Weights of a small transformer language model: width 224, learned positions.
Each number is 50 + 12 x the weight over its row's rms, rounded and kept within 0 to 99. Layers, rows and columns count from 0. The size before them is the row's rms in percent of the matrix's.

# layer 2 MLP down (transposed), 1152x224, rms 0.0466, rows 660-691, columns 112-223
106:45 44 49 49 56 47 61 30 40 49 48 60 42 58 37 56 44 46 62 64 52 37 45 56 46 62 56 50 65 56 53 47 42 43 49 31 61 62 53 49 51 39 38 27 65 58 49 52 45 57 31 24 47 40 57 39 54 50 33 62 45 35 56 62 56 55 59 70 54 13 63 16 58 64 49 54 52 36 70 42 33 52 44 67 47 62 50 42 64 34 52 40 37 38 41 74 58 44 38 16 64 56 42 67 31 52 58 60 51 37 54 49
095:48 55 26 33 45 68 76 17 47 50 37 42 45 64 53 56 23 62 56 45 59 71 46 37 42 54 53 53 49 57 61 36 33 42 59 62 48 46 65 80 34 41 43 45 40 31 40 36 48 70 57 52 39 48 43 71 43 58 43 25 61 68 40 61 58 51 43 58 42 34 36 52 41 62 58 52 64 67 38 34 42 37 71 52 54 75 64 31 49 58 37 41 51 64 37 54 55 43 49 69 59 43 46 41 37 29 57 48 50 50 56 50
111:78 25 67 67 49 46 37 29 65 39 48 70 63 61 63 61 65 63 74 49 55 47 70 55 22 50 52 42 47 54 45 62 62 50 43 55 51 45 67 50 56 44 36 44 49 61 54 49 35 57 26 40 53 35 58 40 71 64 30 57 57 60 60 69 47 47 32 23 64 49 46 44 63 62 53 77 64 50 48 49 53 49 47 50 43 44 49 60 39 69 64 54 52 32 60 72 36 56 62 45 57 59 33 67 54 51 42 56 35 55 38 66
098:39 56 46 63 64 75 78 33 55 53 49 57 55 50 54 48 50 50 51 34 40 60 28 52 66 26 52 44 44 61 60 45 54 46 46 64 42 49 57 47 36 51 48 21 44 54 42 78 67 31 56 64 39 57 51 44 70 55 69 43 47 68 26 47 61 64 43 34 55 55 39 45 51 55 44 40 53 59 57 45 54 40 72 34 45 37 57 29 54 36 51 57 30 40 52 35 56 69 69 44 38 48 59 45 48 64 73 49 74 38 65 54
104:62 53 56 48 58 46 40 65 59 44 45 20 57 44 49 52 39 60 62 35 49 56 37 36 43 43 66 42 69 62 43 53 54 68 35 48 83 70 37 53 35 52 54 37 74 45 36 65 46 62 39 42 69 46 40 39 34 44 54 51 45 59 53 47 48 37 43 63 40 46 46 77 69 51 53 28 33 65 66 34 25 58 48 51 59 55 38 34 49 83 51 32 36 39 54 56 76 39 66 26 50 54 41 52 56 55 42 45 69 45 36 25
102:36 51 44 50 57 52 57 62 52 68 41 67 55 66 35 45 47 47 33 33 29 22 66 68 57 61 56 33 58 40 38 60 66 37 69 60 54 47 63 62 69 42 61 49 31 76 47 60 59 58 51 35 71 45 59 70 48 15 44 30 49 63 47 56 23 45 38 46 36 55 58 76 43 40 54 45 58 68 41 66 57 56 32 44 66 35 43 59 53 61 64 53 38 73 62 57 33 40 54 48 39 39 46 51 49 57 45 51 58 07 38 59
104:52 42 44 43 39 33 44 63 64 44 51 67 68 35 40 52 52 74 62 54 65 64 67 43 42 47 67 53 28 58 76 47 42 41 59 42 67 51 45 57 66 57 58 56 49 40 43 42 61 54 59 56 41 53 64 36 43 44 58 60 70 61 38 47 60 42 56 70 34 47 45 77 62 47 72 51 48 67 41 45 68 61 49 43 59 47 45 41 36 52 48 49 62 72 61 73 74 46 35 49 45 69 36 48 43 39 46 51 46 35 40 68
090:56 47 56 53 53 65 53 44 27 60 36 36 50 65 44 61 44 56 51 52 69 51 54 48 47 30 55 44 60 67 74 30 52 75 57 44 48 52 48 41 41 48 55 66 64 55 37 39 51 41 49 51 32 45 69 61 64 68 35 47 47 58 46 41 54 47 58 48 59 58 44 37 42 65 43 56 56 32 65 48 29 65 38 83 34 26 35 44 53 55 45 51 52 49 45 40 55 60 60 42 51 73 49 19 45 37 39 54 45 56 56 71
098:40 56 47 31 47 68 53 39 34 38 47 55 46 77 65 20 48 41 41 57 48 43 47 48 39 55 48 40 61 68 53 55 47 50 64 19 70 50 42 64 44 56 53 51 58 92 63 53 71 37 59 40 49 48 67 59 56 52 36 28 41 43 48 36 44 39 52 34 46 41 47 46 65 37 68 40 44 49 48 51 28 47 52 52 58 29 74 72 58 65 56 49 57 34 62 26 48 58 31 35 40 39 47 76 68 49 53 36 69 21 39 42
093:57 62 42 33 45 48 61 49 32 57 58 66 55 58 35 44 46 56 54 51 45 56 47 33 61 27 73 51 55 53 44 36 57 61 45 36 35 35 64 55 31 48 51 47 48 56 44 35 54 48 67 23 49 54 41 39 76 42 42 59 21 34 50 72 51 64 59 33 52 70 56 63 37 42 42 62 34 42 38 44 43 37 48 59 41 44 11 67 62 66 73 52 76 45 41 63 63 72 48 37 49 25 60 58 53 59 54 65 55 54 54 39
098:52 32 59 33 58 45 50 42 50 58 37 54 56 72 63 50 66 47 42 59 55 60 28 64 57 52 45 39 57 65 49 87 75 48 56 53 54 57 43 58 59 62 42 42 48 40 37 54 42 38 69 36 31 53 39 61 54 49 20 58 65 51 48 51 32 70 29 38 46 38 37 56 60 67 42 29 34 54 29 24 40 47 28 59 25 55 50 48 38 77 56 41 36 65 30 53 47 65 67 35 49 58 42 53 49 44 34 29 31 63 50 58
103:44 35 61 53 67 45 55 68 27 49 65 45 63 34 41 65 57 36 53 43 75 44 29 43 57 65 40 56 25 49 40 57 16 46 39 72 26 48 52 73 56 58 57 35 58 54 61 51 58 43 25 51 43 42 60 50 39 72 58 34 62 55 49 59 37 58 67 42 52 62 29 54 59 59 49 70 40 70 36 63 73 45 43 48 49 71 42 53 44 43 77 52 37 59 50 59 54 48 57 56 46 51 36 45 34 47 54 40 57 58 47 56
102:68 50 54 60 66 46 44 36 48 58 66 36 26 41 65 59 45 72 58 59 47 44 35 34 52 50 57 56 50 51 61 70 35 55 38 59 85 61 28 50 52 36 57 50 37 55 56 47 44 42 54 68 63 43 59 57 34 53 56 55 55 54 54 36 78 63 62 49 44 38 72 35 43 50 60 41 54 59 47 41 54 71 55 53 50 50 48 54 58 84 46 32 74 59 49 64 64 35 64 29 39 48 61 62 63 68 50 42 30 67 54 51
093:45 62 51 56 64 54 52 40 58 73 48 67 55 48 35 47 49 33 39 30 36 53 66 46 52 47 63 47 68 53 42 47 51 46 53 50 61 58 64 44 62 59 56 56 46 64 43 51 57 54 34 28 54 30 57 54 41 13 47 57 32 62 37 35 32 41 45 56 31 59 24 59 48 62 51 43 55 69 66 67 54 36 34 62 64 59 45 36 51 47 62 42 50 57 59 52 44 49 59 48 45 43 65 73 52 55 44 65 53 56 41 44
104:57 53 62 33 44 38 54 57 59 45 37 21 64 40 37 54 41 52 58 22 20 48 57 62 58 29 47 37 38 32 22 71 45 57 40 66 60 49 37 50 35 59 47 37 49 58 41 52 47 50 60 61 44 52 32 47 72 53 59 31 37 39 39 60 49 54 54 53 43 23 59 63 50 79 55 46 43 38 59 49 36 37 51 48 47 49 48 64 45 27 56 32 47 50 45 36 61 62 49 52 43 70 60 43 52 45 44 51 54 51 34 41
092:57 58 43 53 32 39 61 49 35 56 43 65 42 56 63 55 38 49 57 43 61 53 69 40 36 51 51 46 47 55 57 41 71 54 72 39 60 89 30 58 42 74 65 57 34 51 49 45 35 57 54 56 51 33 38 48 32 54 39 51 32 51 61 42 57 47 50 45 68 42 33 65 38 52 41 66 49 38 54 60 47 55 59 39 27 65 68 64 54 51 54 59 54 57 49 60 59 66 66 36 59 64 37 25 41 59 46 43 39 38 42 53
089:60 63 35 45 75 48 19 41 51 59 51 48 68 62 34 48 64 64 49 44 51 52 41 34 63 32 46 19 52 60 51 50 61 50 52 52 46 38 41 36 49 42 60 59 64 70 71 14 42 60 51 57 30 83 53 40 62 56 53 57 46 36 57 62 53 53 47 52 49 47 45 61 41 47 42 36 50 58 47 43 57 51 34 41 71 39 58 55 63 47 50 60 50 47 42 34 39 69 78 48 50 34 66 32 44 58 70 48 34 46 48 46
103:52 43 50 68 28 63 63 58 57 59 52 34 82 48 52 68 57 63 32 48 27 52 60 44 55 50 60 43 24 51 52 52 32 60 41 36 47 47 33 34 57 76 54 54 50 50 49 36 56 58 53 51 62 47 45 47 31 49 42 43 67 53 38 65 57 50 63 50 45 45 71 35 42 60 72 69 42 46 61 84 66 60 55 52 49 81 46 54 76 30 64 51 30 44 55 58 56 41 40 48 22 40 66 56 53 43 38 66 45 40 57 46
100:47 44 52 31 49 64 61 56 52 36 68 49 55 58 32 33 43 57 63 48 48 50 40 68 66 50 33 72 48 72 52 52 59 39 41 60 65 73 38 59 51 32 45 36 52 39 40 58 68 50 51 52 40 39 56 45 45 35 57 56 59 51 54 46 67 51 78 52 39 73 64 39 59 59 71 33 31 39 36 62 65 42 58 61 56 77 68 42 51 30 44 64 76 30 66 39 57 36 53 51 55 63 37 60 43 54 48 70 76 49 52 61
105:36 58 67 42 68 79 53 30 56 52 51 70 49 50 48 53 62 63 49 62 62 44 21 39 48 37 70 69 48 32 70 43 76 36 64 46 57 51 71 30 50 35 41 57 52 51 36 41 24 49 59 49 54 42 40 51 61 53 30 44 46 31 55 46 64 48 59 54 50 59 41 48 72 36 55 33 39 18 51 33 36 40 67 60 50 36 49 64 41 54 27 64 46 41 52 42 28 51 51 69 22 38 66 60 64 37 59 25 39 69 26 59
096:61 56 51 48 30 40 60 52 61 54 64 44 59 43 63 39 54 59 38 57 43 50 61 42 57 31 66 52 55 33 59 49 56 32 52 49 48 56 51 59 29 65 27 69 57 67 37 41 65 65 56 66 50 32 41 67 54 75 49 39 80 70 39 34 32 65 71 43 62 72 61 26 51 42 46 45 36 44 59 72 75 55 47 47 33 55 54 39 73 37 56 57 44 57 67 72 41 38 48 67 43 16 52 57 48 47 49 43 63 49 50 46
104:60 56 51 71 51 56 43 44 52 41 71 54 45 56 39 40 38 48 68 37 64 63 32 66 63 52 60 52 32 84 33 46 49 39 46 39 52 69 48 43 52 72 33 32 46 43 57 48 48 52 50 31 39 35 57 40 36 35 63 52 55 40 61 43 66 66 49 50 17 34 75 43 47 39 33 52 42 60 58 46 59 61 60 43 33 64 70 49 31 39 41 52 59 57 38 83 52 47 52 42 57 46 63 45 52 55 71 51 56 42 48 61
105:34 77 61 56 56 69 45 59 51 34 65 52 67 65 49 48 48 54 48 53 58 77 66 44 50 38 11 46 38 48 62 47 44 54 54 51 44 36 56 75 44 43 42 76 52 72 42 63 49 64 46 52 46 58 61 52 70 49 52 56 47 38 61 48 38 46 47 44 31 43 31 44 44 55 55 70 40 47 52 48 42 29 43 45 66 52 49 49 52 56 40 44 79 71 55 49 54 37 42 86 37 19 34 42 35 33 40 49 69 59 48 31
101:40 70 57 37 31 51 64 53 32 39 29 54 29 53 49 54 58 45 31 45 56 29 36 62 36 75 38 52 62 49 49 49 40 64 59 39 31 48 51 51 53 50 37 41 46 50 56 56 50 48 54 54 62 62 55 71 67 26 42 56 56 46 50 40 57 35 55 64 55 32 33 60 35 47 53 40 56 65 48 55 65 71 61 41 55 40 52 55 42 47 44 47 45 64 52 41 52 60 54 29 43 61 53 35 24 46 37 54 51 38 51 56
109:49 42 34 51 42 60 65 47 50 44 69 50 68 37 44 32 23 40 73 30 68 54 39 47 64 45 44 42 31 45 32 45 55 62 43 61 71 72 51 62 40 41 55 32 34 34 61 50 53 32 59 37 46 40 54 47 55 34 64 43 50 39 44 30 57 51 59 53 33 41 34 66 44 48 27 65 33 46 38 22 49 41 49 72 56 43 66 67 45 54 69 55 52 44 53 25 58 75 44 52 35 46 67 52 43 48 35 25 42 71 54 56
097:53 58 58 48 49 70 47 41 49 63 28 40 43 46 70 49 59 54 65 59 33 46 82 53 18 61 24 46 37 37 57 44 52 46 41 71 59 51 46 44 33 22 35 48 61 72 27 48 54 37 61 59 49 36 45 28 45 46 35 59 43 50 66 59 51 49 64 20 62 39 47 22 35 59 66 35 47 35 47 45 59 49 61 56 61 62 65 48 49 26 56 29 53 40 48 47 31 44 60 42 41 76 38 55 63 43 37 44 48 50 46 39
086:33 47 38 51 47 67 34 41 46 45 59 63 53 58 21 54 44 42 43 52 37 60 36 34 46 47 48 45 64 58 46 54 56 60 41 61 52 35 53 32 74 37 62 41 42 59 68 47 55 50 36 69 71 21 34 50 49 41 42 58 48 59 47 47 49 43 64 61 26 50 61 71 45 36 48 63 64 55 53 86 47 73 40 44 70 47 30 39 56 48 50 35 73 40 51 50 41 37 42 40 57 65 51 62 52 32 29 54 55 46 44 49
107:42 38 44 57 54 60 58 36 52 42 66 45 57 65 53 47 45 37 51 50 46 70 54 29 25 58 58 43 50 41 62 50 11 60 49 51 52 67 64 30 63 43 51 52 48 69 37 52 68 50 59 55 34 18 50 61 56 51 53 43 58 41 58 52 31 52 46 60 54 59 36 47 74 65 54 43 59 56 59 33 59 43 77 57 55 61 47 52 45 47 75 44 72 35 65 43 59 76 45 46 45 51 51 39 30 44 46 33 46 52 66 29
103:17 51 33 40 45 37 45 53 39 21 61 69 60 54 52 57 49 69 33 48 63 29 54 51 48 47 68 50 75 54 46 71 56 63 42 61 62 56 55 78 63 54 42 57 45 74 52 45 45 39 40 49 31 54 58 80 33 45 52 61 49 32 51 61 44 45 57 47 54 64 51 40 44 63 37 60 42 71 61 39 33 48 53 47 51 50 32 54 61 50 65 25 43 57 29 28 44 47 41 28 63 65 74 47 60 46 54 51 43 28 54 56
101:54 43 65 60 48 42 47 34 19 54 37 53 37 59 55 60 25 54 53 34 44 43 42 42 16 64 47 69 28 31 47 30 51 42 44 37 39 41 59 57 55 48 27 18 38 42 41 51 46 49 45 51 56 51 39 61 50 48 25 58 25 56 46 42 50 27 41 80 51 59 57 61 60 41 44 47 78 38 41 70 52 34 37 46 40 71 29 71 57 51 48 43 51 37 68 73 47 57 34 56 47 38 59 64 43 52 39 49 39 51 48 48
096:63 55 57 50 67 46 54 39 43 53 33 45 66 39 74 55 50 46 48 48 64 58 82 37 55 56 44 67 43 54 39 48 73 63 40 21 41 75 58 48 67 44 50 57 58 64 57 59 67 57 49 43 47 42 54 45 37 67 40 57 53 48 41 51 48 62 61 48 47 60 61 50 50 34 39 53 62 50 52 49 35 43 46 84 45 54 40 46 42 63 30 32 63 47 55 56 48 37 48 39 52 30 31 39 57 58 54 67 59 67 53 53
091:72 52 47 47 39 56 47 44 48 54 42 51 49 42 53 44 46 57 45 33 47 60 51 38 43 67 47 40 29 48 51 27 59 52 40 69 59 48 47 41 29 66 24 44 35 41 32 35 35 28 63 64 49 54 62 53 76 57 61 47 27 52 56 44 67 60 63 37 70 34 44 43 50 53 44 27 38 61 25 67 50 65 51 59 31 61 61 59 53 63 37 58 47 37 60 33 59 44 56 58 36 67 45 46 48 37 47 48 53 51 32 51
# layer 2 MLP up, 1152x224, rms 0.0464, rows 661-691, columns 112-223
099:66 52 54 58 59 40 67 67 45 45 54 75 46 29 54 22 68 44 51 50 39 41 51 55 56 50 48 55 59 57 53 48 48 60 41 33 28 73 69 43 62 61 79 50 51 71 41 60 58 53 39 61 30 47 49 38 16 39 70 57 46 43 41 39 36 55 31 52 46 59 78 42 40 48 34 66 57 63 52 45 56 51 32 45 78 63 48 69 55 50 62 36 49 53 52 61 43 46 33 52 36 47 42 48 69 43 40 56 62 29 46 54
109:59 56 40 42 53 29 47 41 51 42 42 32 24 59 58 55 43 46 56 55 26 61 62 14 54 49 47 45 58 44 53 42 55 37 47 63 46 75 54 54 30 31 31 49 37 53 60 39 59 65 64 77 38 56 24 49 47 49 54 29 59 63 52 31 30 42 50 50 62 47 36 44 71 42 47 57 41 45 43 31 39 60 36 16 74 53 32 32 66 46 59 48 51 55 57 42 54 61 71 66 46 55 53 51 31 59 62 60 48 27 49 49
098:58 35 68 38 51 35 31 43 77 25 50 49 42 52 41 48 52 49 51 58 71 28 63 42 37 76 53 59 38 35 45 55 51 32 36 57 55 48 49 37 37 59 55 58 48 52 58 50 26 60 37 55 69 50 57 58 56 56 55 52 44 44 55 57 34 26 55 59 55 44 62 61 61 44 58 48 60 39 43 59 67 68 54 61 62 41 41 75 54 60 52 34 64 49 47 58 55 71 33 60 55 58 46 55 44 58 38 47 40 54 48 80
103:45 41 47 43 33 67 40 36 35 36 65 67 49 69 61 53 31 49 71 54 36 41 49 44 43 66 62 43 37 41 61 49 49 32 61 46 47 55 66 80 94 57 56 42 53 44 42 74 40 52 67 65 34 49 57 29 64 69 41 72 86 55 36 39 49 39 51 29 45 64 37 59 33 59 65 48 54 42 58 64 47 58 50 51 51 33 52 59 51 28 33 54 56 56 52 46 40 64 32 67 53 46 40 46 51 48 50 51 30 47 35 75
108:52 33 65 46 73 46 40 54 40 59 50 64 66 35 35 41 52 55 45 47 56 65 19 60 64 57 33 74 53 44 34 68 37 46 63 44 70 42 46 63 46 26 68 42 55 34 51 62 62 53 57 37 58 50 60 64 49 29 29 46 54 52 46 50 71 69 49 36 56 48 46 77 50 45 50 62 54 57 45 31 51 38 38 48 74 21 26 62 36 42 54 56 60 45 61 45 44 42 25 65 48 49 52 54 46 42 58 34 30 52 48 46
104:39 62 80 39 47 62 45 44 55 40 59 38 39 28 48 66 54 62 40 45 38 47 48 49 59 43 56 46 61 33 41 50 49 56 61 43 53 54 62 48 19 54 20 33 63 46 59 35 36 35 48 56 79 62 60 56 52 57 46 24 48 57 53 60 46 62 46 58 58 51 48 73 55 42 37 75 51 46 53 48 55 55 30 38 50 70 45 54 37 45 58 48 45 31 49 42 53 64 51 45 59 56 64 45 41 39 45 66 58 46 59 48
093:42 44 60 37 56 48 44 36 50 48 34 39 71 62 55 36 60 50 65 33 68 47 46 45 69 42 46 63 42 36 44 43 44 48 55 62 51 46 62 57 50 52 42 44 57 48 76 47 42 56 48 54 68 69 58 58 55 51 41 52 62 31 65 64 34 41 49 45 50 26 33 38 47 35 72 54 65 53 56 36 34 48 44 53 39 52 42 60 35 42 53 74 65 23 75 45 31 58 49 58 70 53 62 50 53 45 61 45 61 63 50 45
098:55 61 57 54 42 52 55 37 69 42 44 50 54 28 63 61 40 48 50 29 65 50 40 43 55 56 30 56 46 47 38 38 37 68 25 50 53 55 67 36 43 64 64 50 51 43 44 61 58 30 64 54 60 46 49 47 29 66 51 43 73 31 32 30 45 62 46 52 66 78 42 52 41 37 52 44 45 43 44 46 54 58 62 31 35 44 32 67 56 26 59 55 48 44 54 53 38 31 54 38 56 59 54 25 71 43 50 65 65 73 54 50
089:36 40 40 61 55 36 34 68 66 54 62 41 58 53 73 49 51 46 37 72 50 66 43 53 54 52 41 55 38 42 31 38 28 35 61 61 31 44 39 58 77 60 73 39 34 46 63 50 64 47 53 49 67 56 57 64 26 61 58 42 58 51 49 40 55 45 36 44 34 59 46 13 67 38 44 48 52 49 61 53 79 60 57 58 67 32 50 49 45 48 60 53 34 53 47 61 25 40 35 83 67 69 53 36 42 38 41 46 32 40 42 56
089:56 62 59 40 77 48 74 52 51 43 45 57 68 51 40 38 47 46 60 65 29 41 56 46 49 64 44 51 55 31 40 41 58 58 47 37 76 39 64 45 53 39 46 43 63 61 77 43 35 41 61 54 63 42 61 33 30 73 51 48 49 39 50 35 67 30 51 42 65 50 53 69 37 64 47 44 72 39 44 50 35 70 59 56 73 55 31 48 61 53 32 49 52 66 39 57 46 57 51 63 64 49 69 47 19 37 52 47 58 30 41 53
106:58 57 69 62 67 56 26 73 59 47 55 56 36 65 41 36 44 63 23 51 35 45 53 42 38 71 45 53 50 31 68 49 73 50 49 57 54 56 80 38 56 59 68 47 48 55 58 50 44 49 60 53 30 62 48 60 43 41 55 54 47 50 50 32 57 79 42 64 49 62 58 49 45 61 67 41 29 20 51 44 55 53 65 56 57 31 48 37 60 45 50 49 76 47 25 43 38 41 40 34 59 31 53 47 58 55 64 79 55 50 64 34
101:44 24 49 52 43 49 53 49 28 51 36 54 75 65 66 32 57 52 48 41 55 46 61 54 50 56 15 49 62 36 79 38 60 54 61 40 57 45 55 46 43 39 72 53 53 50 29 50 51 40 40 53 41 64 41 46 64 68 53 52 62 50 43 59 45 37 33 50 58 58 66 48 73 66 29 47 44 47 52 59 38 56 42 58 52 57 43 47 48 12 38 52 53 26 37 21 38 58 51 54 47 50 36 42 44 31 62 55 66 79 58 39
099:64 53 47 47 45 47 49 49 44 45 58 41 53 48 36 62 53 50 57 71 46 43 42 65 50 53 47 48 52 45 23 60 42 51 54 45 57 62 40 66 41 61 36 62 73 35 66 61 55 36 71 54 64 54 14 32 59 73 55 56 65 47 55 65 81 45 38 55 61 56 57 51 51 41 50 49 40 28 39 27 53 73 39 55 44 51 45 49 60 50 35 67 67 49 37 44 34 16 34 24 30 57 56 49 44 44 35 45 46 53 29 61
099:54 47 53 41 46 54 52 61 20 62 49 67 37 52 46 42 23 49 40 68 63 25 60 62 58 43 44 53 61 51 61 47 44 56 45 42 75 60 35 50 58 40 63 59 74 43 39 41 51 35 45 35 46 49 33 50 55 47 46 52 36 54 45 47 35 52 57 51 50 50 49 44 52 37 43 47 63 55 31 46 68 48 35 45 56 38 58 41 51 65 61 53 50 53 52 41 38 44 45 53 72 31 40 41 53 60 73 52 48 50 47 47
094:30 41 47 36 60 49 35 44 52 64 56 34 48 44 45 41 46 70 47 96 34 57 32 48 64 75 61 38 58 60 49 67 60 40 23 55 41 30 72 63 64 30 54 50 50 54 57 48 72 57 45 58 69 66 58 36 65 48 42 54 49 41 43 58 47 60 49 43 54 56 61 40 65 52 65 26 69 56 45 43 56 68 48 44 80 52 41 46 38 56 45 39 46 77 41 42 37 51 36 54 50 52 43 51 41 47 47 55 55 60 57 47
093:40 64 55 40 36 48 63 53 62 33 74 58 57 42 63 50 50 32 56 46 51 50 63 72 44 53 55 61 29 50 26 30 35 36 55 38 41 49 61 39 67 52 63 34 46 32 38 50 44 54 51 67 62 26 28 45 54 60 41 49 69 59 39 31 49 65 56 27 54 50 50 37 73 46 60 66 45 41 47 51 73 68 61 36 38 62 57 35 47 49 61 12 67 55 35 70 52 32 41 37 36 62 38 49 44 24 39 47 40 69 46 56
105:44 54 50 39 54 44 42 37 52 46 79 44 36 44 43 57 38 57 33 52 68 43 54 41 60 72 48 57 52 63 35 64 57 32 70 56 60 41 62 79 46 35 32 39 58 43 52 57 50 56 68 43 44 28 55 13 58 55 46 45 28 50 42 40 37 51 52 58 46 69 46 47 48 45 57 61 38 50 47 38 55 41 62 56 52 28 63 25 52 61 44 52 57 37 39 36 39 59 49 51 57 32 37 44 69 41 60 48 43 44 58 67
099:34 73 56 62 74 40 34 41 35 42 58 64 41 52 54 71 55 29 55 61 56 62 38 49 51 38 64 64 25 25 39 17 41 51 78 35 45 47 56 55 66 44 50 46 61 60 37 38 42 39 41 49 36 53 65 51 34 44 47 46 61 41 55 26 39 48 46 52 76 50 59 54 40 66 42 40 55 70 51 67 39 62 40 56 44 51 48 49 63 50 60 70 44 74 64 64 44 54 39 44 41 39 63 44 46 38 44 71 35 46 23 64
103:61 54 54 50 48 48 70 59 42 26 46 53 33 55 42 56 30 45 71 51 47 37 53 49 50 73 51 50 44 51 68 34 37 47 21 39 69 56 41 33 61 65 60 43 52 41 44 42 50 46 54 63 66 63 56 42 20 49 58 63 56 44 47 44 72 34 31 51 32 37 70 40 64 50 38 73 62 47 45 59 51 48 50 49 39 62 47 57 31 47 52 43 58 53 54 54 50 56 43 65 38 53 46 50 46 53 34 60 59 26 82 52
101:48 32 56 50 50 62 63 56 52 40 49 43 60 52 35 54 53 41 53 26 60 46 40 35 37 65 25 49 62 73 62 49 69 48 33 55 52 46 51 46 70 40 72 61 34 42 69 47 22 58 39 40 51 40 37 50 47 34 38 57 51 38 45 60 56 59 37 51 55 19 33 78 22 40 47 47 60 52 55 50 48 50 34 42 52 50 51 63 41 47 72 46 59 45 43 52 60 43 52 57 54 58 36 41 36 56 73 45 64 62 71 52
106:59 48 39 65 20 37 48 38 86 65 45 65 28 67 59 37 52 60 54 51 75 60 44 68 47 58 37 59 61 41 51 60 35 44 57 37 68 34 44 31 29 48 68 45 53 50 53 43 49 65 62 29 44 55 63 29 50 31 43 35 43 43 59 40 50 41 48 35 42 19 38 45 37 49 68 40 60 57 61 23 69 50 58 56 46 29 45 61 46 35 49 54 55 64 35 42 50 52 35 48 38 47 27 58 80 50 46 59 37 51 63 62
099:28 41 59 58 22 66 37 56 72 31 36 58 40 65 30 46 58 55 34 49 46 49 39 42 52 50 50 47 60 54 76 58 64 24 38 32 25 60 73 72 32 60 53 58 55 50 56 51 35 49 35 50 31 43 31 53 42 65 36 65 48 45 47 43 51 43 46 58 58 58 56 54 53 47 48 45 38 64 50 77 57 54 41 42 40 67 32 64 56 34 63 59 60 44 42 58 54 59 45 59 34 61 77 42 55 44 43 69 32 48 36 55
099:52 43 62 59 47 38 66 55 64 63 45 58 38 61 60 52 61 24 54 45 26 18 58 61 54 41 43 38 45 56 58 59 56 47 43 74 24 56 27 57 46 39 63 52 58 42 48 48 67 48 70 45 41 43 31 52 50 71 58 52 44 53 43 45 33 49 54 32 83 45 56 49 38 48 57 29 17 24 52 40 37 57 47 42 42 37 30 60 56 37 51 52 47 47 35 44 36 60 48 49 35 38 55 58 35 25 64 66 70 46 44 38
096:62 42 45 52 45 42 42 69 49 71 43 33 37 57 51 64 76 49 37 63 34 44 38 61 63 56 63 44 56 60 64 61 48 62 55 40 31 45 56 36 44 42 41 56 68 59 34 57 69 79 68 49 26 41 67 29 51 55 14 34 41 58 32 52 41 48 37 49 46 59 58 51 37 46 57 32 48 54 58 33 67 30 22 50 47 43 48 49 60 50 57 54 58 59 33 59 46 30 62 41 43 35 43 65 50 40 41 70 58 46 48 49
097:62 47 32 57 59 35 52 57 53 20 70 45 51 53 66 43 40 22 49 60 64 47 25 51 79 44 79 46 50 41 35 58 43 57 50 25 39 35 51 61 56 62 55 41 45 39 47 64 31 55 49 33 59 41 51 57 53 59 77 66 42 39 32 37 51 45 36 66 46 50 56 45 58 51 36 49 51 48 31 59 62 70 64 53 57 49 39 40 52 53 57 59 50 51 59 71 74 49 55 40 59 46 39 55 34 55 47 55 46 71 54 55
096:49 63 51 55 34 38 58 37 70 35 42 49 44 57 63 36 39 47 45 65 46 54 65 84 58 62 40 60 40 51 41 47 57 41 43 49 43 58 44 59 57 49 63 64 61 25 48 60 60 31 76 35 39 72 56 56 37 66 37 44 43 49 38 57 56 53 64 30 42 53 42 26 50 55 47 64 60 50 55 14 49 39 49 59 57 58 65 32 55 39 66 60 30 52 45 52 57 72 46 58 18 43 82 37 67 52 69 38 41 58 43 39
115:64 58 57 62 56 39 69 53 66 66 60 39 57 61 30 64 66 58 86 37 48 53 43 52 24 61 57 41 53 36 58 49 40 32 56 49 42 71 49 44 39 38 50 36 36 48 47 58 47 51 53 31 42 57 46 53 62 34 46 47 66 40 44 63 54 46 44 27 30 64 59 43 61 40 49 82 51 38 56 54 47 45 40 56 66 46 29 56 71 49 50 53 59 53 43 47 45 59 57 36 43 69 60 59 55 40 58 43 55 32 56 24
091:55 69 36 41 58 61 73 57 29 20 60 45 42 63 31 44 67 65 52 51 58 48 74 46 34 44 48 62 44 38 39 51 51 37 58 57 29 60 57 49 60 64 42 35 45 57 54 57 60 30 61 81 50 56 32 56 48 51 53 54 37 59 50 47 72 46 57 64 46 60 59 35 49 50 69 38 45 59 53 39 41 51 68 49 57 68 65 51 40 51 50 64 65 44 27 34 31 42 64 33 29 45 56 74 36 35 55 59 39 54 66 53
103:49 38 53 62 22 41 28 50 63 56 39 58 45 56 36 64 61 52 79 51 20 44 29 52 42 51 35 64 61 46 40 57 74 43 61 40 74 47 50 37 27 46 59 56 45 42 54 46 35 38 73 66 38 52 69 64 51 39 46 42 61 63 53 47 38 71 61 62 54 54 49 38 51 45 53 51 61 60 72 49 49 71 58 58 34 51 47 45 40 33 44 43 56 56 45 53 50 53 48 45 41 37 58 58 57 66 50 40 54 57 47 66
099:24 46 46 71 46 48 55 48 45 71 53 64 47 42 32 51 38 46 63 42 40 52 25 66 70 39 58 40 46 52 72 47 53 56 63 69 69 38 53 69 42 58 59 51 40 43 53 34 46 46 38 49 34 62 66 50 72 47 61 63 44 22 42 69 59 57 56 28 65 40 37 46 56 47 62 45 59 62 38 64 59 63 44 49 25 27 64 60 42 48 70 57 43 69 50 43 61 53 58 46 39 63 52 60 21 24 32 58 25 38 48 62
095:49 73 58 45 34 50 35 48 58 58 36 36 62 41 43 49 44 57 55 53 28 39 52 53 44 33 53 49 67 66 48 45 53 43 54 54 39 46 62 27 61 58 59 50 63 35 45 61 64 79 31 48 33 51 39 66 14 44 38 50 58 40 64 57 34 47 28 68 34 41 61 69 61 23 45 51 57 36 63 31 58 40 48 47 67 58 33 43 69 61 54 39 50 47 56 56 45 52 45 44 49 46 50 47 50 53 56 45 38 30 52 45